python train.py --num_hidden_layers=8 --hidden_size=320 --num_attention_heads=5 --num_key_value_heads=5 --head_dim=64 --intermediate_size=1280 --vocab_size=7736 --hidden_act="swiglu" --norm="rmsnorm" --norm_place="pre" --norm_eps=1e-06 --positions="rope" --rope_theta=60300.0 --rope_fraction=1.0 --qk_norm=true --attn_scale=0.173 --bias="none" --tie_word_embeddings=false --parallel_block=false --init="normal" --init_std_qkv=0.0322 --init_std_o=0.0 --init_std_up=0.0322 --init_std_down=0.0 --optimizer="soap_variant" --learning_rate=0.00338 --lr_mult_qkv=0.5 --beta1=0.95 --beta2=0.95 --lr_head=0.00646 --max_grad_norm=1.0 --warmup_steps=80 --schedule="wsd" --decay_fraction=0.834 --decay_shape="sqrt" --final_lr_fraction=0.05 --batch_tokens=[32768, 65536, 98304] --max_seq_len=256 --doc_mask=true --train_tokens=277100000 --max_steps=4491 --dataset="wikipedia_en"
Each number is 500 + 40 x the weight over the matrix's rms, rounded and kept within 0 to 999. Layers, rows and columns count from 0. Numbers have three digits each.

# down: layer 2 MLP down (transposed), 1280x320, rms 0.129, rows 1136-1146, columns 160-239
# gate: layer 2 MLP gate, 1280x320, rms 0.138, rows 1137-1147, columns 160-239
# up: layer 2 MLP up, 1280x320, rms 0.135, rows 1137-1147, columns 160-239
down1136:484554506456457490556508511496491484564524522500534485525495494547510506562495525450466522390563491484500519485519434565508472498450412534486493432460479555524502563573548549545596470494534479560542494470525511515559488463528542442497551478
gate1137:457453497474478546420490468497509510553509549563448490524434532571543518475471481472465481510468512508531518506484516450522549555469430502468516481525568466467571475523393470573469619514513487498488553537508447519507556493462517500500508454
up1137:495404496465569527525448497463550573578479525468499477549447530525518543547561525504488492518520487539464476507475548562472538432554497536514463525482498504494542538490538479483549509516529542485534449524544462449443455538557503545526513495
down1137:498398451518482498555558511497540495502479534516468512553537489529547485458437547542469520493516456517445537518593540533530573474497412488471542447525469470435486502512468500480468523486550501522444530584490563569513530487492528517412494516
gate1138:453461441483548500425547515534522470520470529438447528462492492528563553537534530535501466476563427450515490520561539469497477454559437501457486548517509479470464464495446474503516516494455486461462529475527489527561409581422537493485473475
up1138:496502480531519496482445379463478537503517513499549406502527431512589600442505483482470517430540573525551499544478487538583453557504524490506474496490504518487582492513465513536482516565539506514443543387448520520500454466516481492521452543
down1138:487467498479503542503520494461503475496565533436545507475480476520493492527473479528467528447482529539538504512539528454549499535612453547523505519455513554500493450459480454541518478486519425462504508522505482504507493477572525523476469516
gate1139:591492376515428513485459488417544487487444490520519450467468510527516503527442472442545529499469517502526563498551474509503466448463461532478507504478496537493453509517461541515515539478522480497514475455494481582524507505514629441448519480
up1139:533500450495457482493496510477511490535518535505511436528451446451515566530527505435559469511500510552527507485462453558507559430443576532454519507546501492490428482438519523519499498465445489532522476504448534567512506508564504488516532413
down1139:555479448460523409499477500425533486542472509499505442454462524444472499528434461465549459459514487525544447475502474495493444494461527492474540552526583498521445471561467469484472565511462520587564472564440509534552512473485460467473539480
gate1140:527467481433437549497489508520547402458547563391488578477459546518505543477470446557467449508489441494491424487514476518552545468541490475607509521536524530430414525441533431445491502490535495453486511453570507450528455546512488565565526541
up1140:513577548480476463477450577495542544519513577594549516419473605539469497464518476522489517534482550409516492481507525497479499481488523518520497487522419513562532499490481514520540439561543510566544534494506533591520512479526522531456514517
down1140:523482549478513535447590452535574491510537536550471553569547480531492560438565448498521413541510517548526494480465433536452514463498506481444454556505465519509492494467449519495445525496453434471530449498473523464533522490535540535530543507
gate1141:497484513529522551438473479512521515490525550553479506573550521530477509375531522517498476497442509442463479471480444506452587517479483490419459499474430568453565519519562510422520534489570517563472526495576433515556500542517570452484559488
up1141:515517464538448557498512463493524538449543606564535516528482471447531455491511493483532471536463561577426515495483584510558503526507468578420537465460435497472527449441562509517470485501547506493511468539553490499524475543501401535520437456
down1141:491523531593534540448487475497520551539455449459547487474578529545532500409468507548480523514478547473482529570471457519515520527486438545485518432419467461501557489570517530445514560471510423384382462462546493564557503544422462516490478592
gate1142:416433488433461506522503458550520536485506500525536521513498521423477596467523502553484579477495473543514463505443435510500539569549463482504463463397476526456502495551519528547541563534520479465548493463565498489512481475462518505479514497
up1142:491495523475501594489473438515488444501446510555498440562513529487546469454563488540519515525477543513504498448510412479528469510600473506489501507463510494496530544505466489522474516513481477495528517501526469550385455492554511464522456509
down1142:515540462542510504532450483513540552457520528528539552444469518558528499470536447477541516451477597509554488508515558451526501463479466495475506470550523505418510533452486482472484490487519501500500496475499504500459490506568448478491537493
gate1143:470454539525477511497487527497479448494427485500477527524472478481569503453484548481494576485527461577455501532514497506534441490541526420514475546526508458519504470455501478486501484550471518495530464537541523516481496528477487490465579523
up1143:497478444464463503484493513466558548501488493508478530495540552560430526472446568513517532492586531533506462497449510567508519487561547555512517560486553537454487523557477478436540504455458469511548505461536556512504436516508522555540494510
down1143:513531472527490500449489470482480511484529498505479497446526544530432463525395514529507474505524523512536430513486451523508516493529479492519404550550516507516459502500495466564521529453521431483536513539537527476481527530454540526540420514
gate1144:450467479482521496499516559506575539493517452514504462445509602476397475496507613435570482529523506476503474485473497522434435469513583491498458526579447505534497531438488442484498507473506543547566431465450544502451495481505564523552470470
up1144:473427438545516471522485463468521584414516504462521527515613528503522515469518501530444519516519528576483579421559547533516558502522515474506488533520509455459475488547477462528499529464492588459505433510554497501546501517514460477513498506
down1144:528478493476460466466408461551497485494455525402545520516447531513573528527498481511535572487570498554533506481490555524564521480534511432524554529561484431513496510516446509493566544481460495451542470516457519497466578495461541512438549537
gate1145:526428502576533592541542470503536499466513458513502429497446573540551453472521520467494448452432573479478479516466539603514546510520513465503473495515460527503570495487557526473504525510491412509510494427536436495536499495548529479470582541
up1145:463469482518490463455556552495396443499486474500402544539435497454498570486524503429462479458462435514503516558457490458499537414484472385556453414452465522499470561481484508550444482577473487505487521491491530489535477510487498442522434502
down1145:536455515537521503464491481516465499500486461509490486419495537516507499458493530482428543481460515533504557502489472474479494517467464453478475576571511409434511475551524528567530489482539430494490497596529509558492520501502475522427449489
gate1146:477563472471513494506548428494556470545463460459487501510496471455539453454493577503498477485479547460496573506540582508527477470542485543452504490509451528515476518464433478509475478526503452527610494465460429517479416422529516490475477511
up1146:519577508500440510509553511530489471475542503517565495502520514556502483494494511427473499500472431483505511437480464509496504526488461479564531561521439492508484450394512517506466475527514477559607595462441459484524514514513491488415550571
down1146:520526505536528449519489421424517491480545549538602474491451496440561401512392515531520535504527462458551497493504511462493524533534528479525556531502516497424404554482444466523508518545559546535629571524461536549474527525553388483474496548
gate1147:479448503448491553545521535474482579503521538584418548573560544493501484444510544542519476536527452494503575465462510528531532521476483513549481470499527474520560551484487569540504459485550468505504485566465595478451476502544457554484569446
up1147:547527503518505500515432538543480441471531427538576462441449523466412556469530526543518459434451471439508506567511566499511548512424537530540518440492558485431444533528510490491502499462435502575436527474531529502385490615484499454492539508